Weights of a small GPT-style language model, trained from scratch on English Wikipedia.
Size: MLP 256 SwiGLU, 2.72M parameters.
Architecture: rotary positions, no biases in attention or MLP.
Training: a variant of Adam for these matrices, 82M tokens, 4999 steps.
Each number is 128 + 24 x the weight over its row's rms, rounded and kept within 0 to 255. Layers, rows and columns count from 0. The size above them is the row's rms in percent of the matrix's.

# layer 10 attention query, 128x128, rms 0.0859, rows 111-127, columns 0-127
size [ 91  76  74  98  95 104 100 109  92 101  82 105 103 101 102 105  95]
[[117 146 156 134  93  93 123  99  87 145 122 158 121  73 162  63 118 158 134  90  74 123 133 142 104 158 164 124 161 126 112 115 176 135 143 143 117 156 109 110 175 129 163 106 144 139  98 125 156 123 137 100 111 110 152 134 158 142 126 128 119 129 152 163 130 167 137 135 128 156 154 134 137 161 150  77 102 121 133 132 124 131 110 113 122 133  99 128 143 133 123 155 121 135  94 122 175  90 133  97 146 186  98 111 122 157  95 130 111 109 138 146  83 165 136 106 130 120 125 113 141 158 114 148 128 146  90 121]
 [144 144  78 114 138 112 100 114  99 128 124 138 127 156 105  76 177 156 120 140  97 163 130 119 104  85 106 138 142 114  91 118 108 146 105 130  96 122 133 129 124 137 103  85 176 113 108 114  89 149 139 107 122 130 138 140 122 148 105 114 101 153 176 145  81 151 111 152 124 115 116 166  99 136 156 113 129 106 186 118 153 126 139 114  87  99 122 123 133 131 147 121 133 119 110 129 193 184 125 122  77 131 136 153 121 156 125  99 155 123 160 153 126 148 173 148 147 158 104  94 121 138 142 120 147 134 128 103]
 [107 179 140 121 155 156 150 124  97 132 142 137 113 121 144 146 146 149 132 126  94 179  95 150  71 164 139  70 129  90 125 128 104 153 126 138 162 125 110 113 103 147 150 103 120 150 152 101 112 157 123 121 111 157 171 161 110 124 115  94 141 146 156 130  70 165 128 134 104 142 143 124 137 146 108 126 155 123 138 112 162 128 126  97 142 106 138 138 105 130 133  75  78 106 170  87 147 114 146 108 134 116  95  88 110  92 156 116 127 115 141 158 134 134 152 110 133 152 104 156 158 138 119 139 153 167 115 101]
 [103 141 150 163 127 146 132 130 153 142 116 100 134 114 140 154 129 102 169 110 174 116 102 135 144 169  77  99 144 114 166 154 123 114 123 148 112 144 109 181 138 113 131 145 106 137 144 148 129 119 110 160 105 170 101 121 149 100 123  92 128 145 144 153 195 122 135 130 127 153 160 129 161 120 127 121 121  98  96 155 140 132  93 145 157  49 128 167 130 156 121 143 118 156 110 117 114  88 119 133 163 114  51 164 125  97  92 150 124 112 122 137 128 143 116 137 124 146 121 156 131 128  96 120 145 106 125 131]
 [ 82 128 151 149  88 134 155 118 135 156 106 116 162 147 129 165 102  99 158 175 152 104 134 131 142 133 110 111 148 135 158 137 137 156 125  96  85 159 106 147 138 148 121 141  94 125 129 154 117 111 132 154 138 122 132 123 129 123 143 121 178 175 138 148 195 153 118 149 161 141 120 128 153 127 111 138 177 136  51 150 137 156 118 152 125 123 188 118  72 145 102 163 120 115 148 151 115 110 118 129 155 149 126 135 116 130  92 114 123 172  99 111 141 130  98 146 113 129 111 179 128 122 135 148 139 112 114 132]
 [134 103 102 106  86 105 151 101 116 147  98 167 148 125 140  87 118 109 155 123 100 137 124 141 162 100 179 156 134 138 133  83 121 167 159  86 138 126 163 126 110 124 114 136 145 103  74 134 156 129 148 108 169 120 133 153 143 170 158 128 140 107 132 136  91 102  92  94 139 132 124  98 150 136 134 113 149 148 159 109 119 118 154 109 121 153 145 136 136  86 106 154 116 111 128 168 136 167 107 134 128 209 144 124 153 146 191 114 146 142 130 117 131 107 119 125 143 118 141 127 171 144 165 133 132 105 142 112]
 [143 110 130 100  72 129 173 105 128 149 111 150 143 140 141 130  97  91 139 146  99 125 118 130 170 118 147 163 117 154 124 105 144 174 177  92 147 165 148 131 135 129 112 140 147 111  82 138 113 133 143 121 162 115 144 147 103 157 180 110 117  87 112 137 118 107 102  89 131 121 145 109 175 131 120 127 160 108 163  92 138 138 138 101  79 151 146 139 133 105 100 162 106 122 132 162 151 154 131  96 125 178 169 127 144 155 144 121 144 109 102 134 125 149 116  89 163 143 120 148 149 149 137 139 107  84 131  95]
 [164 113 145  88 110 134 152 106 116 108 132 184 129 148 148  54 136 158 137 113  86 165 114 140 122 110 196 159 110 135 142  74 118 132 132 100 149 114 159 120 130 122 116  96 144 155  92 125 147 119 165 112 146 108 121 115  99 146 136 137 165 103 113 128 123 103 122 118 111 109  87 147 107 160 132 112 128 151 152 124 154 101 120 110 143 143  91 118 148  95 130 144 101  95 121 148 129 165 144 134 115 182 118  97 124 138 179 116 147  86 154 118 109 112 132  91 124 131 122 122 103 155 156 131 136 100 137 100]
 [138 121 142 158 110 116 174 107 167 137  88 187 136 113 127 112 134 117 161 139 142  82 137 128 113 110 114 153  81 106 134 139 139 150 121 176 133 150 171 168 139 114 167 141 132 109 100 159 129 120 118 113 124 116 134 181 109 183 148 131 151  82 108 155  92 108 114  88 119 121  96 133 117  94 154 163 109 132 118 132 142  92 117 132  99 104 196 140 142 132  91 103 101 108 172 131 133 150  98 130 151 168 119 108 164 125 146 131 115 147 167 149 137 138 121 138 149 124 127 158 144 124 124 134 122 113 114 128]
 [150  97 137 108  97 134 143  96 112 143 128 107 157 150 106 203 144  93  97 117 132 121 107 136 154 100 127 170 116 183 104 168 141 142 191 101 164 147 148 135 119 116 121 110 132 112  98 130 121 109 169 128 135 148 152 115 153 124 136 131 100 103 122 116  99 101 125 150 140 135 137 130 143 105 112 143 156 108 153  79 128 107 135 120  72 109 163 125 128 144 131  99 134 162 145 170 130 114 126 135 128 109 150 184 101 114 122 154 157 126  93 132 154 144  96  92 167 113 160 127 128  97 150 129 124  89 142 104]
 [150 142 137  78  75 128 143 138 174 121 139 146 145 112 144  97  95 126  80 118 101 141 130 137 166 109 211 140 106 126 162 118 153 164 147  65 140 148 150 158 124 169 102 120 137  71 105 130 128 119 144 111 123 136 155 124 122 117 164  76 103 139 122 146 122 137 143  92 170 122 124 118 154 145 120 120 110 139 153 118 154 124 147 123 153 105 151 103 121 110 114 119 134 138 132 147 152 149 141  95 127 163 140 125 139 111 150  93 109 131  79 116 156 108 146 107 113 130 116 106  82 112 134 146  96 100 114 140]
 [129 128 130  98 141 133 131 166 121 133 138  93 108 134 140 103  94 119 132 120 124 196 101 119 114 153 176 111 140 138 150 105  72 171 133  88  90 100 133 133 148 158 131 121 120  95  90 100 133 114 137 136 124 144 109 134 157 109 126  86 169 119 134 108 160 130 175 135 134  99 138 112 142 148  99 115 143 156 170 134 143 169 120 105 164 150  76 151 160 113 175 152 117 114 117 144 122 139 168 166 146 187 129 123 119 119 163 112 131 123  89 118 159 113 141 124 113 134 105 109  91 150 132  99 153 131 131 124]
 [126 147 120 126 160 124 154 133 172 107 106 131  94 106 112 103 143 144 144  91 129 128 128 134  78 105 134 114 154 154 158 129 112 109  69 109 103 114 138 160 114 104 155  91 117 142 111 142 164 101 107 135  74 127 115 109 135 140 163 107 166 177 163  97  83 113 127  99 119 117 127 163 145 146 141 153 163 141 138 128 151 146 144 123 189  95  92 139 132 136 146 121 136 103 172 107 121 182 139 154 153 142 100 101 113 109 132 126 154 161 151 138 130 152 167 168 135 138 101 109 119 158 146 111 123 140 114 109]
 [140 138 133 118 139  78 101 133 100 122 121 136 139 150 141  96 110 146 150 122 137  93 119 137  98 167 137 102 104 156 146 115  80 151  84 114 143 111 114 153  97 107 181 101 151 116 150 104 133 124 129 145 127 152 144  98 164 111 149 124 175 191 147  80 150 115 121 152  95  97 126 106 126 109 143 120 150 143 114 153 133 149  88 130 193 141 108 111 145 128 152 104 122 115 127 120 106 125 150 140 165 120 111 115  95  84 173 147 145 155 132 146  99 125 167 171 119 153  96 125  90 155 121 142 139 108 136 112]
 [169  70 124 102 123 124 164 108 140 146 138 128 134 140 128 151 137 120 121 145 154 106 116 143 133 111 144 154 118 127 140 145  63 118 160 137 132 118 129 110 148 132 126 151 104  76 153 112 115 122 134 129 138 170 126 145 162 135 107  98  93  75 135 133 186 145 166 117 114 144 124 115 146 121 115  99 114 104 156 144 136 116 102 112  88 163 186 139 154 137 105 192 102 160 126 165 108  79 138 154 126 137 130 161 140 125 126 139 140 100  93 129 115 106 142 102 133 160 173 173 110 102 135 108 115 145 136 128]
 [144 101 131 110 105 159 148 126 102 125 116  96 148 126 162 138  93 128 131 116  97 173 103  89 170 162 136 159 136 117 130 128 126 135 150  97 141 154 136 143 138 173  86 152 185 124  89 144 117 121 158  99 143 109 115 117 133 102 114  93 121 124 118 133 165 136 177 155 112  67 136  99 146 156  98 128  87 166 125 154 134 141 111 121 135 144 118 105 117 125 155 116 128 132 126 154 118 111 144 142 109 141 123 125 139  82 125 128 119  94  74 113 138  84  77 129 146  96  97 105  95 127 145 104 138  84 161 122]
 [173  90  76 136 105 168 171 128 143 128 141 131 110 135 102 106 112 113 125 155 105 144 144 117 123 135 163 121 126  94 129  91  80 132 108 126  85 140 130 111  76 167 121 154 117  96 147 152 162 119 124 130 146 123 102 119 144 106 114 163  93 131 133 124 138 145 139 172 130 162 102 106 159 105 118 119 136 153 139 134 127 110 156 120 151 171 139  78 136 140 125 148 123 101 135 114 142 205 121 152 147 113 162 155 175 122 153  96  84 158 148 121  99 114 120 132 114 135 112 178 145 116 145 122 147 150 110 135]]
# layer 10 attention key, 128x128, rms 0.0842, rows 111-127, columns 0-127
size [ 95  93  88  97  81  99 101  99 125  86 105 105  99  98  99 102  95]
[[171 103 174 136 161 167 104 134 143 133 116 154 113 142 113 145 130 100 110 168 104 127 149 137 194 148 140 124 159 121 119 120  81 106 135 118 133 145 131 147 128 103 129 155 113 137 130 109  75 146 130 174 140 124 113 124 126  94 102 161 123  97 152  95 139 115 139 134 117 139 105 146 109 110 119 152 158 161 133 112  83 143 128 126 109  89 115 130 121 121 174 129 137  74 139 105 159 133 187 145 106 132  90 136 144 133 144 171 132 161 109  79 150 104 147 152 104 108 173 142 143 142  93 168 122 139 141 117]
 [ 89 161 136 171 115 119 113 125  94 123 142 117 126 136 160 118 146 109 157 121 101 116  94 108 126  83 125 158 147 108 126 127 100 122 187 136 105 124 142 107 110 116 141 140 167  82 117 145 155 171 126 141 110 143 153 152 120 120 122 161 135 116  83 161 113 126 138 117  79 170 152 151 160 119 104 115 119 132 158 126 141 132 119 164 151 112 138 155 140 152  90 112  96 144 158 103  98  97 107  84 173 135  68 121 124  95 136 139 117 131 139 107 149 100 131 117 142  97 136 167 172 156 153 123 106 119 109  88]
 [119  88 118 127  98 149 130 101 104 126 128 102 138 138 117 112 120 124 131  94 116 129 162 112 135 138 105 140 164 137 115 149 106 150 143 160 146 157 168 108 110 131 154 126 191 127  90  89 118 110  82 123 168 131 135 175 162 146 153 115 130  99 127 116 100 112 122  95  92 120 138 133  79 152 158 155 134 101  98 116 145 101 151 131 135 117 105 159 135 121 131 105 120 138 128 126 203 117 148 151 145 105 106 123 121 177 121 134 106 134 111 176  91 130 194 170 108 150 109 102  87 129 110 138 122 136 122 122]
 [123 138 104 144 132 112 118 155 122 158 135 165 142 131 166 102 155 172 120 143 124 162 131 176 113 123 138 134 121  95 177 101 133 117  84 130 144 146  88 144  87 108 107 143 116 145 123 155 135 120 163 143 104 129 109  91  65  94 119 151 163 151 119 113 167 166 133 156 137 114 187 147 129 137 144 113 118 160 168 106 110 154 123  93  96  86 165 105 136  96 132 146 154 159 158 115  93 152 109 148 128 148 135 132 129 113 147 101 142 100 135 108 154 132 126  94 135 148 122 125 191 110 118 127 131 145 139 130]
 [ 99 115  93 115 155 128 128 174 115 129 130 141 128 114 140 169 158 112 113 147 164 153 106 164 128 172 140 131 134 100 169 134 110 125 127  99 109  91 110 143 136 119 130 168  41 104 113 161 149 161 136 146  85 161 105 118 104  99 130 146 120 127 101 127 130 155 162 109 149 131 144 145 151  90 136 114 143 128 107  88 128 145 145 103 116 110 118 141 125 144 151 164 143 170 142 117 120 111 110 161 144 147 143 153 106 118  95 100 151 166 113 109 148 116  99 100 156 153 127 114 180 162 118 116 170 122 161 145]
 [159 127 151 146 132 143  96  75 122 136 129 105 141 120 102 136  97  90 163 133 122 114 132 111 139 137  86 150  90 161 116 158 130 118 111 135 145 120 145 137 159 125 110  87 139  93 137 137 105 121 149 103 170 148 156 131 141 121  90 103  76 122 138 163 149  86 114 118 110 133 144 108 133 120 135 174 185 127  95 184 102  98 114 107 136 146 159 108 119 132 131 113  84 101 103 159 178 123 105  99 119 117 104 117 113 149 112 132 118 140 133 161  99 101 117 146 139 100 107 113  79 128 142 104  72 107 112 141]
 [161 128  92 145  96 166 108  97 121 110 132  98 107 116 121 133 124  80 180 148 152 111 123 129 167 136  97 173 108 152  96 150 155 134 101 128 173 131 136 159 161 131  94 137 144 103 141 170  98 155 155 126 146 127 137 115 129  82  68  85  89 157 120 159 141 108 113  89 129 139 123 134 115 138 141 163 167 120 115 149 121 108 117  90 106 131 130 117 122 136 151 122 120 120  91 136 153 131 112 128 138  99 122 133  87 122 108 134 121 137 119 143 100  89 121 158 112 106 109  92 127 113 155  76  83  97 133 109]
 [116 137 129 164 114 191 138  80 112 101 132  76 144 135 135 130 136 116 143 121  99 114 155 134 134 132  96 144  90 144 140 182 150 129 128 137 147 138 158 152 155 143 105 129 155 142 140 156 116 143 148 130 160 130 163 162 128 100  68  88  85 114 115 139 130 140 121 104 150 148 116 116 126 119 149 171 124 133 125 153 146 110 119 106 139 107 127  77 122 124 157  87 103  73 133 150 138 107 111 134  92  86 116 143 133 143 118  99 117 138 135 130  86  98 112 135 142 115  96  97 133  88 159  78  94 105 138  98]
 [179 118 115 150  91 152 130 126 141 149 126 138  93 132 119 108 140 107 179 172 171 115 110 127 138 157 142 179  83 167  90 125 124 158 130 151 101 125 208 129 126 148 126 129 124  94 125 133 111 125 158 103 147 131 101 143 168 115 106  93 127 123 137 162 127  84 141 104 128 116  94 124 113 135 137 158 167 146 138 147 116 124 143 142 120 149 107 121 177 160 130 127 117 114 107 117 160 155  85 154 130 145 121 141 137 134 126 127  93 162 190 122  98 133 125 156 109 112 136 103 112  83 119 101 122 118 122  99]
 [105 113 100 146 117 199  98 129  77 108 159 123 150 130 105  97 132 102 134 108 104 141  82 122 115 105 162 133 101 137 117 130 131 111 123 153 155 139 107 146 163 124  82 141 142 113 124 165 139 140 144 100 136 126 158 163 131  98  87 102 120 126 122 165 128 139 117  98 134 142 148 152 119 120 151 143 124 140 128 151 139 113  86 142 134 128 135  62 110 108 151 128 130 150 103  88 107 152 112 134 127 122 163 112  93 126 101 109 120 105 138 122 117  92 119 139 129 108 145 123 153 144 179  34  97 113 148 109]
 [170 142 139 132 107 123 136 100 133 111 125 118 120 147 116 124  88 114 145 152 130 126 135 119 169 110 102 168  99 137 112 162 148 147  87 132 181 141 137 116 157 130 116 126 138 172 131 190  88 153 151 113 147  95 127 147 116 132  81  93 136 119 148 156  97 124  85 118 143 106 129  91 118 119 149 180 136 148 122 127 124 104  91 119  94 108 114  84 128 134 170 110 109  73  84 129 127  88 112 148 111  98 134 102  95 152 110 128 105 130 143 155 114 146  87 136 114 114 120 101 123 116 140 115  84  99 110 100]
 [141 127 131 157 150 121 177 120 155 132 114 129 124 121 120 134  79 140 151 115 166 114 149 139  95 151 115 122 120 121 136 160 169 128  85 118 137 102 147 110 144 121 134 103 110 179 175 160 107 133 109 115 123 119 106 181  95 155 116 122 108 132 139  96 154 166  98 151 152 117 115 103 138 105 127 165  87 126  62 140 152 155 102 141 180 109 102 121 121 126 151 128  81 119 133 161  82  99 153 125 157 109 116 110 142 152  93 127 131 153 129 151  85 156 106 121  96 124 123 129 105 119 113 162 108 114  89 134]
 [162 148 147 135 125 106 185  98 159 149 109  88 156 140 159 165  97 139 114 140 149 123 175 100 125 155 115 123 122 101 173 125 116 127 122 123  94 142 147  79 122 159 173 127  95 155 140 118 148  70 106 126  94  86 124 135 104 142 156 122 115 157 167 120 151 164 129 133 119 137 129  66 125 121 109 153  98 146 141 131 141 154 151 162 144 153 145 105 115 150 119 144 147  89 123 105 119 119 157 134 132 116  72 155 176 123 113 118 130 126 128 120 137 104 112 130 124 118  93 136  96 115  79 153 135 155 139 136]
 [127 130 192 125 146  95 164 100 151 120 130 129 127 152 168 166 121 120 130 155 145 126 157 110 117 142 116  95 141 134 169 126 116  97 131  82 100 130 165  92  77 136 141  80  99 163 132 162 107 109  84 118 125 143 121 138  81 191 144 112 155 154 127 119 141 143 135 160 142 110 112  84 117 116 117 136 138 135 108 118 124 145 151 127 171 172 118 140 127 148 127 131 147  95 115 141 122 124 156  99 118 144  95 157 181 135 146 121 137 138 144  90 113 127  91 120 108 151 125 152 116 159  97 147 115 152  93 155]
 [ 95 127 112 137 123 160 115 204  79 129 163 121 115 129 118 122 134  75 143 130 117 152 114 160 122 125 137 146 142 133  91 155 184 148 130 150 154 119 113 115 111 137  97 147 137  97 115 128 111 167 165 122 119 158 134 172 137 114 125 120 131 146 127 151 113 192 144 125 136 126 115 185 105 115 111 146 155 139 100 136 138 150 108 154 132 120 116 130 112 138 126 133 103 145 155 149 122 106 109 138 116 152 185 106 110 129 118 119 135 156 140  83  96  97 171 162 107 113 117 131 143 121 197 115  98 110  92 120]
 [119 107 106 159 130 123 110  86 148 131 125 120 141 108  71 139 101 127 151  94 198 138 136 155 111 141  97 138 127 119 107 162 132 135  73 130 155 135  97 121 152  74 127  89  96 151 149 147  98 180 118  97 137 126 106 141 119 150  99  91  79 114  97 124 119 153  91 169 153 134 136 133 174 124 133 121  90 118 117 131 114 139 108 141 131 107 122 111 139 113 153  74 125 148 113 109  99 118  99  92 152 132 148 135  96 153 124 132 146 133 154 154 129 138 135 126 159 123 149 166 137 139 155 107  79 126 131 155]
 [132 145 145 104 121  85 111 132 141 147 150 132 133 130 122 117 143 126 147 124 103 118 107 140 108 147 100 164 124 184 155 141 147 181 116 146 161 110 100 133 172 101 136 137 116  81 117  94 117  99 134 105 118 102 118  63 155 131 106 151  95 205 103 126 124 136 113  75 103 111 127 127 168 117  99  85 135 114 122 119 143 140 116 117 157 113 128 119 111 118 108 156 103 166  86 156 107 130 139 172 128 116 116 126  84 120 109 120 178 148 132 133 120 120 145 147 110 127  95 123  90 132 156 126 124  92  92 120]]
# layer 10 attention value, 128x128, rms 0.0783, rows 96-105, columns 0-127
size [ 93  98  90  98  93  93  89  95 116  96]
[[152 176 136 129 137 160 117 153 161 157 138 113 137 107 138 108 113 135 146 173 127 140 135 128 123 137 126 115 127 134 146 147 142 124 128 180 148  89 119 120 158 192 128 169  96 121 133 157 140 139 113 141 122 100  90 173 125  80 103 149 151 104 139 121 118 151 142  78 135 115 134 103 106 116 136 121 106 118 108 168 192  88 102 158 122 118 170 132 142 122  90 107  94 105  96 105 133 117 128  70 163 112 108 122 154 108 118 151 120  99 115  89  91 123  93 161 123 143 123 123  89 126 122 113 121 147 127 151]
 [136 104 165 156 121 122 130 135 138 137 172 122 113 134 153 110  84  95 137 200 106 128  88 131 109 145  95 123 139 105 144 150 138 135 146 140 147 149 123  91 120 103 129 144 133  89 182 135 126 101 102 116 151 105 146 157 100 114 126 128 130  93 100 120 122 156 192 162 147  81 121 133 117 146 114  81 125 130 101 139 160 135 117 138  86 164 118 107 110 107  97 131 132 132 131 146 100 144 120 145  80 130 149  78 120  51 123 141 122 126 136 130 106 165 139 150 131  89 103 129 102 109 115 143 134 123 139 114]
 [120 141 162 166  84 113  85 141  90 137 175 129 129 164 184 116 108  87 153 164 112 147  80 115 137 149 125 148 145 100 164 127 140 118 142 155 134 151 114 114 163 117 123 161  81 114 173 162 138 123 142 100 126 145 132 120 142 133 118 124 137 107 105 116 141 137 164 127  89  99 117 134 160 147 127 111 145 153 171 156 156 147 102 117 100 139 120 134 116 114  68 140 108 134 153 150  65 125 102 120 136 117  96 146 110 129 130 113  89 127 144 131  99 142 165 147 129  81 130 143 119 139 136 147 108 121 149 168]
 [130 120 143  96 106 142 131 108  62 124 150 131 121 152 133 124 133 159 121 123 143 163  90 115 131 104 115 129 148  96 134 156 164  70 155  89  81 151 115 136 108 133 125 116 162 107 130 155 126 120 124 112 155 111 141 161 114 215 130 112 106 105  98 141 157 120 118 139 148 168  90 125 133 110 171 136 133 138 101  82  80 131 127 121 126 128  97 121 136  85 124 120 128 124 148  94 173 131  98 128  91 142 142 124 140 147 128 159 112  96 137 130 144 149 168 118  87  93 157 125 173 108 134 134 116 137 134 127]
 [138 160  88 133 104 139 178 129 174 157 137 121 127 129 171 142 139 123 130 146 204 134 150 126  89 116 141 114 130 168 102 139 177 152 125  98 136 100 124 121 111 196 129 127 166 152 180  97 124 128 111 140 136  96  92 150 154 107 132 147 156 135 143 135 165 139 158 106 173 122 108 143 122 135  98 119 105 103 110 139 178  95 116 154 108 125 154 116 141  99 112 136  96 128 101 129 154  92 123  91 109 127 137  96 157 121 155 146 157 143 131 121 101 131 145 141 120 147 152 121  89 111 113 145 132 128 144 140]
 [123 128 142 138 146 100 112 114 116 129  81 154 141  99  82 118 121 116 164  83 177 131 164 129 100  95 128 125 132 158  96 113 120 161 136 117 124 135 122 136  92  90 103 116 138 154 122  79 123 135 116 118 147 137 152 104 161 175 141 102 138 134 119 155 143  85  85 145 159 132 120 144 150 136 119 127 138 137 191 101  71 141 161 134 176 138  91 143 147 119 108 141 128 121 116 149 120 158 179 113 149 159 171 177 103 132 136 129 141 151 126 100 123 127 152 133 125 110 174 152 109 123 132  95 124 110 131  96]
 [124 106  88 174 118 126 116 117 121 122  94 151 121  79 109 120  88 116 109 130 171  94 195 166 122 105 126 147 155 188 112 118 113 131 130 127 115 171 122 166 116  93 127  84 166 159 110 123 110  88 140 158 134  96 124 104 134 186 134 164 117 121 115 124 149 135 129 132 114 106 129 149 122 103 126 100 100 103 150 130  80 142 158 128 106 123 154 137 143 100 153 109 143 123 138 153 132 155  79 148 121 153 156 127 107 162 140 116 138 130 126 121 141 138 125  76  86 169 119 118 158 113 116 134 135 103 133 113]
 [143 136 137 111  77 112 110 151 132 158 112 108 126 106 114 147 107  84  94 194 154 114 103 126 159 179 111 120 142 163 126 105  97 154  98 138 138 105 137  82 172 140 133 157 111 142  97 158 122 118 162 116 128 116 114 124 134  97 135 123  83 133 114 123 122 138 136 126 140 115 130 136 122  61  93 121 122 124 155 135 154 156 150 127  58 154 129 113 154 183 114 134 119 121 115 134 103 129 116 156 126 110 105 176 131 127 142 142 143  85 110  84 142 143 142 166 124 165  97 101  91 136 116 141 130 120 119 132]
 [147 140  82 130  78 145 141 156  90  99 161 135 143 167 120 132 138 139 134 124 174 119 100 117 135 139 113 172 139 150 167 126 159 147 125  98 105 116 116 129 171 134 146 133 143 180 106 148 117 168 164 125 140 108  93  77 105 148 134 123  83 147  93 147 112 125 129 124 175 125  95 158 126 136 162 135 121 158 116 109 120 128 137  97 104 123  96 143 126 117 168 120 154 114 146 102 161 127  98 178 121 109 102 134  84 121 158 140 153  74 137 102 133 110 125 123 112 149 113 102 152  97 120 165 130 136 120  93]
 [134 112 127 146 157 109 113 136 128 124  79  91 160  91  84 136  72 136 108 140  99 100 143 148 124 164 127 124 103 148  99 127  99 147 123 130 165 131 123 102 111 104 124 122 135 127  66 131  97  65 148 116 108  95 136 135 117 134 169 105 116 146 139 139 108 129  85 116 116 135 107 146 116  90 133 107 155 154 137 165  80 131 143 153 100 119 113 120 137 144 121 116 127 125 129 114 144 150 150 152 138 117 114 137 115 104 156  90 167  89 121 133 139 149 132 106 168 210 142  97  82 120 115 132 128 111  95 110]]
# layer 10 attention output (transposed), 128x128, rms 0.0781, rows 96-105, columns 0-127
size [ 95  89  89  95  88  90  85  93 110  94]
[[158  96 156 128 133 133 158  97 100  91 148  96 155 136 153 134 132  95 132 183 105 146 134 146 106 116 147 156 142  84 146 114 134 112 130 108 153 140  91 112 104 128 111 133 139  89 140 101  91 122 144  95 166 107  98 142 129 149 105 153  87 125 171 130 142 133 114 133 115 131 120 104 109 147 124 142 143 124 131 161 115 147  82 135 129 132  97 110  86 104 112 159 150 126 138 136 121  95  99 126  93  88 156 116 157 153 143 137 160 126  59 142  91 124  79 103 159 123 143 124 139 133 135 154 132 188 156 155]
 [129  96 139 144 133 155 117 117 133 119 141 105 151 133 111 127 147 141 121 109 154 140 118 130 162  97 134 138 155 172 155 135 177 129 163 132 135 148 115  92 142 166  94 108 108 124  92 156 103 154 124 140 167  79  97 119 128 127 163  98  67 160 156 137 105 191 148  88 157  94 139 146 138 128 140 129 151 136 124 100 108 130 112 129 121 131 107 123 136  88 145 103 130 133 137 109 140 158  73 115 143 141 166 132 155 107 154 141 158 149  99 119 142  88  92 153 130 103 126  69 155 146  89 139 111 102 125 133]
 [120 100 118 129 142 149 103  90 112 117 119 124 102 133 136 104 125  97  96  98 137 116 137 128 152 120 156 159 129 130 129 113 122 123 140 137 130 145 126 149 152 142  93 111 163  94 114 136 113 124 135 156 116  78  98 114 114 109 176  98  88 111 127 120 115 142 109 105 141  85 151 112 106 121 152 137 132 127 126  86 124 108 119 147 131 129 140 131  88 121 148 168 146  88 114 125 163 140  99 136  67 150 164 132 164  90 168 143 174 102  89 119 155 121  59 160 128 127 145  72 147 133 105  85 122 148 110 174]
 [133 171  67 119 128 122 115 161 159 121 116 136 132 135 121 105 175 141  67 131 144  95 104 103 128 116 158 139 143 127  77 176 141 137 140 176 137 123 126 130 106 117  95  95 131 143 111 155 150 125 134 115 122 135 141 126 106 117 127 116 132 125 100 139  88 137 107 113 101 145 178 150 140 113 158 167 146 106 109 104 130  80 159 135 133 118 142 105 168 186 123 137  82 139 120  81 128 174 115 130 110 138  93 109 105 127 120 110 109 123 180 161 155 149 164 141 140 131 133 131 141 131 131 150  98 101 120  99]
 [150  86 139 144 125 156 162 136 151 102 144 126 188 116  99 147 149 139 120 172 130 155 131 154  94 108 161 121 120 150 170 127 123 133 120 119 169 155 111 108 106  96 143 112 100 106 120 125  90 133 123  69 113 123 107 172 122 174 157 122 112 160 160 128 126 168 136 125 110 124  88 151  97 180 128  99 184 114 145 128 116 146 141 134 144 115 103  94 122 111  95 121 156 147 132 133  90 137 147 144 163  89 125 109 138 133 114 100 133 123  85 144 100 121 108 114 143 129 127 185 119 121 119 159 113 157 158 119]
 [127 185 120 123  98 125 105 162 166 127 139 160 120 132 118 133 153 150  95 115 134 117 132 114 153 152 146  96  97 146 138 127  95 152 128  87 111 113 155 159 138 102 174 115 134 166  97 160 170 121 138 135 110 150 137 107 152 130 155  77 185 130 116 117 123 134 101 115 118 140 131 141 148 107  90 144 136 126  94 106 138 131 150 137 133 166 113 142 128 147 144 128 106  58 124 112 151 136 165 158 128 132  95 115  89 141 158 132 127 117 176  87 138 114 158 135  74 167 149 138 120 106 116 139 112 157  90 108]
 [126 142 136 134  90 124 108 133 136 166 113 159 127 124 143 130 125 153 108  86 104 113  89 126 130 126  83  63 138 112  96 129  95 150 170 130 122 116 129  96 114 144 119 124 124 140 121 153 171 177 149 116  96 125 174 116 102 134 126 147 171 177 104 128 111 111 124 152 188 131  95 174 128 140 103 123 123 135 136  78 133 102 153 118 109 132 145 143 180 122 104  92 149 121 133 143 119 119 165 120 191 154 107 124 125 116 112  92 110 127 174 139 107 130 127 135 103 148 105 153 125 108 136 166 112 131  98 140]
 [141  86 122 162 115 117 147 109 112 156 143 108 130 135 112 124 119 112 199 124 114 190 125 110 151 147  98 128 141 112 123  93  95 135 149  69 151 137 105  96 147 151 105 138 126 140 134 146  91 138 131 183 125 128 114 129 118 112 120 150 112 141 127 121 152 130 178 139 120 108 122 151 127 154 130  82 103 142 134 119 160 126  97 114 165 136  91 155 147  86 109 118 156 157 106 149 107 123 140 136 125  83 136  87 112  97 156 153 179  84  86 110 115 125 101 145 125 144 121 111 134 145 139 144 131  96 150 176]
 [121 107 100 132 139 112 114 127 154 150 110 123 119 116 125 145 110 120 117 133 102 158 119 133 118 143 113  93 176 112  93 100 126 140 141 158 131 150 140  99 107 105  78 152  87 139 135 156 133 141 160 128 125 176 143 183 118 137 140 156 141 143 120 152 120 136 136 115 119 132 122 131 133 120 124  98  78 112 119  96 136 123 149 123 153  97 132 139 174 140 101 120 110 170 144 124 116 159 100 171 102 141  89  89 108 111 116  80 157 104 178 142 155 134 126 151 159 142  98 180 106 195 136  82 114 115 149 154]
 [129 151 142 125 103  96 129 117 112 164 145 131 111 178 142 116 135 126 168 132 109 141  99 111 135 126  88  85 126 125 110  84 130 152 150  65 140 104  89 102 121 161 127 140 115 171 157 141 111 129 142 167 150 167 128 141 120 110  95 168 129 159 120 130 134 107 138 144 119 109 107 142 143 123 144 101 124 155 155 155 131 188 124 126 135 137 104 166 153 125 127  89 162 143  88 150  66 105 147 114 160 103 150 114  80 137 143 126 139 123 135 118 153 108 117 145  96 123 100 106 140 131 126 155 149  81 138 177]]